Weights of a small GPT-style language model, trained from scratch on English Wikipedia.
Size: 26 layers, MLP 320 SwiGLU, 5.53M parameters.
Architecture: RMSNorm before each block, rotary positions, no biases in attention or MLP, untied embeddings, attention and MLP in parallel.
Training: a variant of SOAP for these matrices, 145M tokens, 2438 steps.
Each number is 500 + 25 x the weight over its row's rms, rounded and kept within 0 to 999. Layers, rows and columns count from 0. Numbers have three digits each. The size before them is the row's rms in percent of the matrix's.

# layer 10 MLP up, 320x128, rms 0.139, rows 70-133, columns 96-127
105:502513490547515535527501493484486457503492475498473524466496483478474496472522493543506507523529
095:524523524522507505434484509511532495497496532515505469529505493511512497503529499509507494508496
096:495501558518482477478522465474498480505491461491510500529448507534473535528490525540552511457535
102:509461534481491475493512483511500450494550493531512518512496522525472509510482486499510549528500
108:517482491550488521487478532538529485469509501474526553470480498472506508504491511493551492497487
093:548482492497535476522508516503532561549472483484485490461526489506521489508489502549511513534478
101:484475492486487497510501460461554508506513483536522498490502487519459451474499467518492491503482
116:494480516535495516527488511486539466575508483480505445454508539543458513484488509517467452480513
088:485463517455489511501509436479485538458489511467508495553485497515463506488505527475531490480500
099:508506482493496457496463515504498441510485492473508486512465515478472504526514503540473472529490
115:497529535525503511510510501544493512468517500497513513494448488486507554485539471489500469472493
114:485540514543507499496487470490431523532475514542454513481476520523493511481488480525517470546493
092:470465500480511484492493493518558528477462497492496517479499512507512542517503470466529522519481
110:502469542519480514466540480523539469516503524517516490488518447535492473470508462476474496543526
129:499509462470492456510500507535525523485510453496483513512494503522463501562488518563494509539482
095:501461502539495512461485517496499519485564480519513518509517478500490508548501469463510462505504
130:545509473516484488549453504485486503493511499481495478477504526494488510491499534466503510500460
096:494493461524470544435492545518487496486487438505539481486494509517449545506515485468492507502517
120:514520547473479488460532510482548487539486468507532469541488530494486519524449454520499496538512
090:536517452493517500499544460528487516486488536529525463506459514507488477512489523481511487463488
103:496500533462519469447486440490533516497495508522517526522510486520487463530476436508504517551480
108:521497517470511511501468513544495557508528465494461483523449522506528538448503511451506484459517
097:512532523471445521534484495432541487496529496493473493507502467490482457519540549500516484525516
100:467496486494529479500506508495490515471492478503475503453517491497500523519444540499473495481506
094:476495442483524523519553464469503502528494487514543517557519495512487516520517512511483534528487
107:450522496540466509472503503482453504517487510505501545491486473476518479495504489470518480470477
088:497497544479489488439522497465533472524513465463495553493507478506464500534480516516535495539533
095:505517490541465519550554483508440507435535509497472481498479518459504464470510516523531515561517
092:483428495495456529550525502510550448512485439468507498495494521553488513509483508502500492514494
109:524526470508515462483478491480477457543516520520503508516464493455523514479485514539489514451467
087:493520535483499503496503472463554487491496524553499456508542506473518508504494515499497529524481
088:515472472453525480490499495502475473517534535442505485521486493507495539515487476493515497498512
113:508516527451483496479510525491505514560490484506507499501472459505485544503527541501488505485503
096:500477565516511477508503542494534459530531499508505489457517529490494523477478459546480488452498
100:500512481483489484505490522437447454515498511505509475510486512486488524490546541455491489508487
090:497465486493526487429539501543554481509507515477509533513464496497531529486532511510535508486498
093:485503506518501499464462490454481553487507507494494555508541484542505495468540470533479509521476
105:479484552515499503466476503523546493513466510518516513488551477498433488504511480473487496496497
104:479478533509494513478504528493484515515528476494513466536519494505534539486508490495516515530534
118:537492516499511519525490502474517492459487531481506462495545542521536424482503530509458526464527
101:488450500471494517476515534492526463484498509454517517514467511467533484545490491496484493498511
099:532507475514461477456501505506495478485482507545523514489502529500515468504475536483482491490510
091:505505491517520463510483434545475450466531511557487458513541480496467470461482488508521497488506
095:530474494531471469519538483503485482490500487489492483516435486493496518478496515448533488481497
094:483504495491485515487501471495487471508523508512547496497494491511510461450478511467535528531499
104:507500461487557503504522532528502497507448482503509478490509474461510451538421501542490502480480
090:474489461482513510493522526507489493515491491461527514514481510506456489468528551549534491518471
086:466530485536475493467499460484515467487533509476468516495521476530446492501511464495484506535554
100:510474506491493486500508479495517475509498480508497481507450511495474494459511546524541527507512
093:520526484504493505550494521505488472492474486548510461461505496531512518465490544493501576538484
092:504523471469484455520525500492519461493493508504448482520471539487516465456492502504504518477537
103:500489503482517474504504484488496511500467530490474486491486540504518528536482477525511519523530
096:473498530526510463488505482487527503528510507521461469480476519504519525501470502467523532534478
100:496485473463480480518518477478475485448517477495476532510507517476521459514511481514472513470464
090:487486463542452490534501504527464487473497479469517522500527502529472522491488536506510519496497
091:495513547483449505476455511504508520517511472527477484445512508501514516493495497474500464463503
105:516525449480498471492490488486480476471506505491505486511517517483499484507515499509503504506489
089:530515487489488493501480519516528462477496459465500475514538512514490504499478507505521519510500
091:488526551489575494490507486478453497505472504507485565543482496484498514506507435497480540501523
086:509465480503517528504492480540554482486485517495510479534486508503473523511452517481494498553475
094:554481449502481487505531524494501553510495512527508449536494493463532518518501483494526508506507
082:479491505487488499510506443477535497526494539495448502529469487483501487515454483477503530529533
096:455534479534508504505503500522486543470448509489501508515520490502482449517488527536486523477483
106:518534511523478542470474483476468512445540533498471475525553514451522472512518522470515535515505
# layer 10 MLP down (transposed), 320x128, rms 0.128, rows 70-133, columns 96-127
114:502508475508492489522505470520504535506547454503501466466505503463466520494529506487487518500479
097:498462511530474489498534493493553490511513522523523500487542464458498511502493502458460512491528
097:518504509500495514516576541504499502518430509520488488510460485513502518509456497490461489538502
109:527498501481508467502463478477486538498488467475504480497482476522453517484469499487536486501523
102:494518515507471512511504525520521535531489489495489515511494504513522502533505519495425503483492
096:502500497523497530533538509517542477542527486526476483515543529517494501500478528519500508529502
108:504476499507544501462515498499495489517479502496493516497496537500480485494519503503537446491435
106:510476481518522506536525512473531494547504508507533469481481527496530492464481493531488456461514
095:487518530512527497500508478521497553495494462498477500521494507513514470506476492468541461482498
099:491525477462500406483501500522496523509514536467466498496519462491503518531472514564548488500482
108:480485514510467529497480545504510523529528490492454514501487474519485522499504504479526508504518
104:471507507519533537483472475488519524456524534504498525544496464474475451476489502481536489484526
096:552492529437489548495488482485483464494477519532503561497505505527490480502494486484522502495541
098:496521517532541466467519502518533540498496504510527490544500468515499511540497476567556469506503
115:488495427470488494513460487544528503479506482506519488513510490529526463549498518566478535549465
097:489457481533478487517514496519497481474530473497465522471521485469485497498473482491555469458546
119:528526531470474452518502539467486454467541467481475503511493519531459514505511540497513522485460
096:528494471501498484501513515516496473477478494451527485509547537511511518486470494522454535490435
110:445481509452483491506509522511548491505498437500524501492484492503514490495532486491506498515503
098:521529495504547512492507504494486493468492520531527451512486514537541488542516555506526502540500
096:501484505530477490480515482517515524488546496486480510539483527494505502521464500497521545537525
101:524502558493547495501517549518520507540474489482521470479506499492516525470516506482431494452494
101:517475512490507508519525532494474522539529493493471466488494512507505490475509516498407527461460
098:500466483494504468501495520551509479524428492492495498528528504509534490510512542522484447493481
097:518469508491525473512554520489505497446453503524524534498481510489487519504494486476490511518532
102:511507508504470487489501492516518515493488534487520488493518495503525501518496471441548502506500
091:469507482516529472527491522491493507465485504529485488490542526560500466503496496505488454497480
100:499484489546474467473485520475553519490468486496498467507516504499470494523503521479487452495556
098:528494529527465530488538523512524484563456509510511546492474517490454481553504528474470511504478
103:509516493506524479466524475501468518498466491498495456527527508519482512521483526534542472486502
098:458488476497507492509508495528473473486500500513479483488501474508508537490493496495530496526497
088:544445499467497514500497434470478500445532502503507482519482531516486518481467480493451475508484
117:523503500493525523475488482468532510534481463488464533495482487474534489483487478487514476504490
094:515512533433460486489436494460525463519516493500508481445544501490483498478472461492462472536481
097:519518543538477479520496482433493521502522503481547542493506552479497481462491529501491505463476
097:429475508522536466513507492539479535514541463496527483463511534515497519523501492493453492509523
090:555506469471492505512499442512508530450521516462462495457498494515467519496497521474464503469487
106:536479475484488465544535450488487498531548529504470499506515470488560539496493482542511448489471
106:458484513508470479509489546514498487527501498493506500485492524474500500492509527524540513506480
111:493520494465525504502484554483519497491487506508495483503505522471521485503483522525537528509477
103:495471484532468524495487493484527420478496516485506510484508498520509469509512485517584510556504
107:493484474483508535523486533494518472510470503521511486521525512519495488470516507489459516481502
095:487494532516545520469474455496484504565490482520467537488516486543472493478475524456480481482524
096:482507456472505488508513517482524461517502522519507520473486526493479535468544519503519511489484
093:448497492513504495524485490557510507533498531489520441511485485524483525516498517537501517540471
101:503514503541490534499495487527488512476495493514473526502495456530465471554471522519526494515460
092:525513481520471493500485504500507482531504470467521503465543505490508502546517502501479492479497
089:468486531548484495525490472498480493489524521538476512490514501498501524537517498536533549530534
093:479516479491478446523485521479506494475468526521525476518485480520484527531479496456510503500492
090:530493497546479488488502452515511520504508528499536471507523494467509550502525520490472521513521
099:503520494493525484513477518527506493543483491523458527489477478517507506495523510490439511509561
102:505507466499487491507489518466506506502451516527513471456453507491458496524524475510420502510503
099:486522529499525487536449469493485488479491502502458512508513454460542524514526511506493534483517
101:494503489505508524510498511522476489488480477524490559499483546503490490473495517480478500515528
084:510488510493483495501532486506496509510539524491527491470483491464465490528444539497535516511523
097:444497512544496477483534542506531491494527504481508539478447511490486531463501514494494478476482
098:477514507484513500470496493521463507483498479484494469505494498535490519505528510527502542523531
100:484515520506483506514482530509507466509477497484473500466504489510516528483501496477494489497486
098:519497520479513458531469493553527496506533519478521528574483481519522509497479489511461458514527
092:484479482472477468501467484504516479507474471518493527542503500508500501512490501476486479495495
100:475516504491471508509496482474483533515533474464511491485516504514501492504487531501483490508515
091:504485524510482511493519448499483456516521493514473506538475482492484506500490498471479499524531
101:487507502502536522490499497531542514474502529471496490490459520536453474534524534557496481509486
103:506520477485511498471530543553495473477466518494515465501483491528523441471497467504454452478507
# layer 10 MLP gate, 320x128, rms 0.144, rows 71-134, columns 96-127
098:469458534502524540485518499527513480513558489458465537497501486531466518477521503537486466504461
101:518486474515526460490488499533457493499504478521495477508486487487534496492486514496497534447463
107:459477467541480482467474493486492543499509482479487523514465500516485521495504519489525521489512
105:487514549474521523458502529542496519510504477494478520529501482477551537500522464492505521466488
100:502520511513503486517492505485513484528521522524531507463482478527528486487485500475463478448524
116:504516483584519494492515481526471499490538506503520499490502530474485454497539504483477476502471
094:503509480534499545506503511484485531515489471481497508492492500526542517500528525497502493488473
090:515538508518483520488474493550478509486478504504483504489445512528502457484560493498485470455503
104:453473501503493495515472486530538478479505534538524538560516487555531530465507506531461502486528
103:561512544463531473516493510490502466499511469463557478508522497481497456480518501528497501458473
109:514489499467483492476481521525536508538487491500532442504502577491461494502480536501475524498533
101:480499505538491481488516483491495493486492517473491452527497462510478511464540529499456475492467
087:467485484534524459449527455564512525487519484502497490552520442495518501551503490552463517488478
095:523479516499472502510519508544505519528518480541493455515427492524494527503450521480468484452487
100:536523492498493526491499533489488511568520458477506478486509523498466491488460491523451461494503
090:469494479494496502507491525451457461484469481523525476517483498484527498523512507517491474455512
090:523467469469529472539484497491522502482512524483536489460517530513517499482496524536502519483491
102:561502478518448520488532523541425501493504518473489506496507483505511501495506516508488490512451
107:483499459486543450504533520517531518492493517512491510475502473521483512491517525497494517489495
103:486496463575525509478510497522540546511491465440485478513464459486520511548513504496485509472551
096:505478541490484489495502508475513522500491469524551523508477481491519539451538442516490473470479
104:544534486527489485534501494479507493514507449490510524515501522489516511518479542489504509484480
097:534481524495485462502533493472520467491500503470475573496482504466503479514471496521473469496520
097:531460520483525456519483512452480452507502494486502490493500449477492511509503488523480523481514
098:522480556488535523499475502525540473480498504517541500510458510459486499531495487521434464513486
102:530499494483492502520479505556475492500540489474499531511537457514480536474482470482507487454517
101:475495472533483503503493512515562508494484541490481505521528471541498514504481498485501485480513
093:480511482486476493537461560536496469497521463476501484522504491486481516469496506498485496505509
098:483474522530529515547499520503571497514490513447537527499559494491508510506493489485450502503471
097:536432517506467545515497525469528516516491542506528542500515474486509492540530488509501485497471
092:499445496472470514501491458509508497466483490538503454488476501502509481504448492498485467518497
103:498464458506455542449523494475494519501527493524493482501518469460488514459505507524492549483512
100:505487534444504484489499490496545442531486508481577488498478525488468510507444472503490472544512
100:484525517493469477516527490472530499497514499539451504501491551527501504443492494509480452469518
090:534500484482573509520507493502481524516505504475467531491471433475474530494509495555464465516478
099:428493497509461498502472484519497470505494506499502517510490458497472523502467489485500504515512
103:496503496490493556513454476510515516490471488533534528501526451504445501497491497546512501521488
105:519447471505498501518505528523523496492500439468540494516523522497471530530467489479532518473529
110:487489492502494475507507492492503485489516469516498481465513523506480475505522493538492496457431
102:544463538477474478480512537509482480498504515452495506485452483513466510489466461517523484484494
103:476506533543459472523528535507550485495509479477468496529505509514500441521479534528472494461434
096:423499479510488495513471517483498497435523501493521524517494464505466493495497522544517488504534
099:529483455531507501502510513505489501491518479487484474481527512522552458503509494504469508521491
099:524494506562517567504504507518496514489494538479438492507523420497491474439492561514509507499492
091:505508493487544511534455504502515511525553473499509498468476478485505475496501498537491480459490
096:471482499475517489458502494485502492507507516533524501523482508450500500473478468505493499499527
096:505504476529504511491506465545513494528485502510459548529466456528494458472519489482524515504502
104:497508488502485431489474485537539492501480491453555489542493508506478524515511476502472534532527
100:476518500457521496495504553494498473513518515459497480494527500494474476518499499568499506462504
088:508543488527501503517541507465497512501542528526470481511508477499502521521540501517515464540484
105:507448473453503508499534520486517507516491479486481471526485462476543535513515493504488509520516
099:485543529462520480506471487489447477472492483495518480546488501466495504507522486509475531529509
101:505474534475519491492513491488506498536499496490471474474494486510495518498503528518486502437458
100:507473478488493524533503495475509539486515491451474507499482475487501504538457477505504509520450
100:469509523494474526514527566452561510470494496518542498482500493481499508505489511481506478499498
096:516516464552468469481486515488559473507512460499504530492461475516500479500498454472507525518472
096:520460485506508501496522474498525497484494536543510524509519522486439476485498468535478538518443
102:520520526480455494453489497492561554495507507494499480484515532508485514458504496498479471518483
105:497485512489498497484508544487549471539573487529489493526510458516520549463494547481487492504517
100:524530480447482500489504513487489445486483498518505464492496541477517477526514471515508538445471
094:540481476503498491493517524536481506501507476502526492511448463479496513514518511504498497512547
102:495541468460450468510500576514497507506490517504504555516475527490479495479509497515491492500509
105:528489489492457469537477485452524474533530488503503521459542477513471496485506485519506516495480
092:475521489445524496499512536503521492497503538517439470506470505487521557507497513483480540477496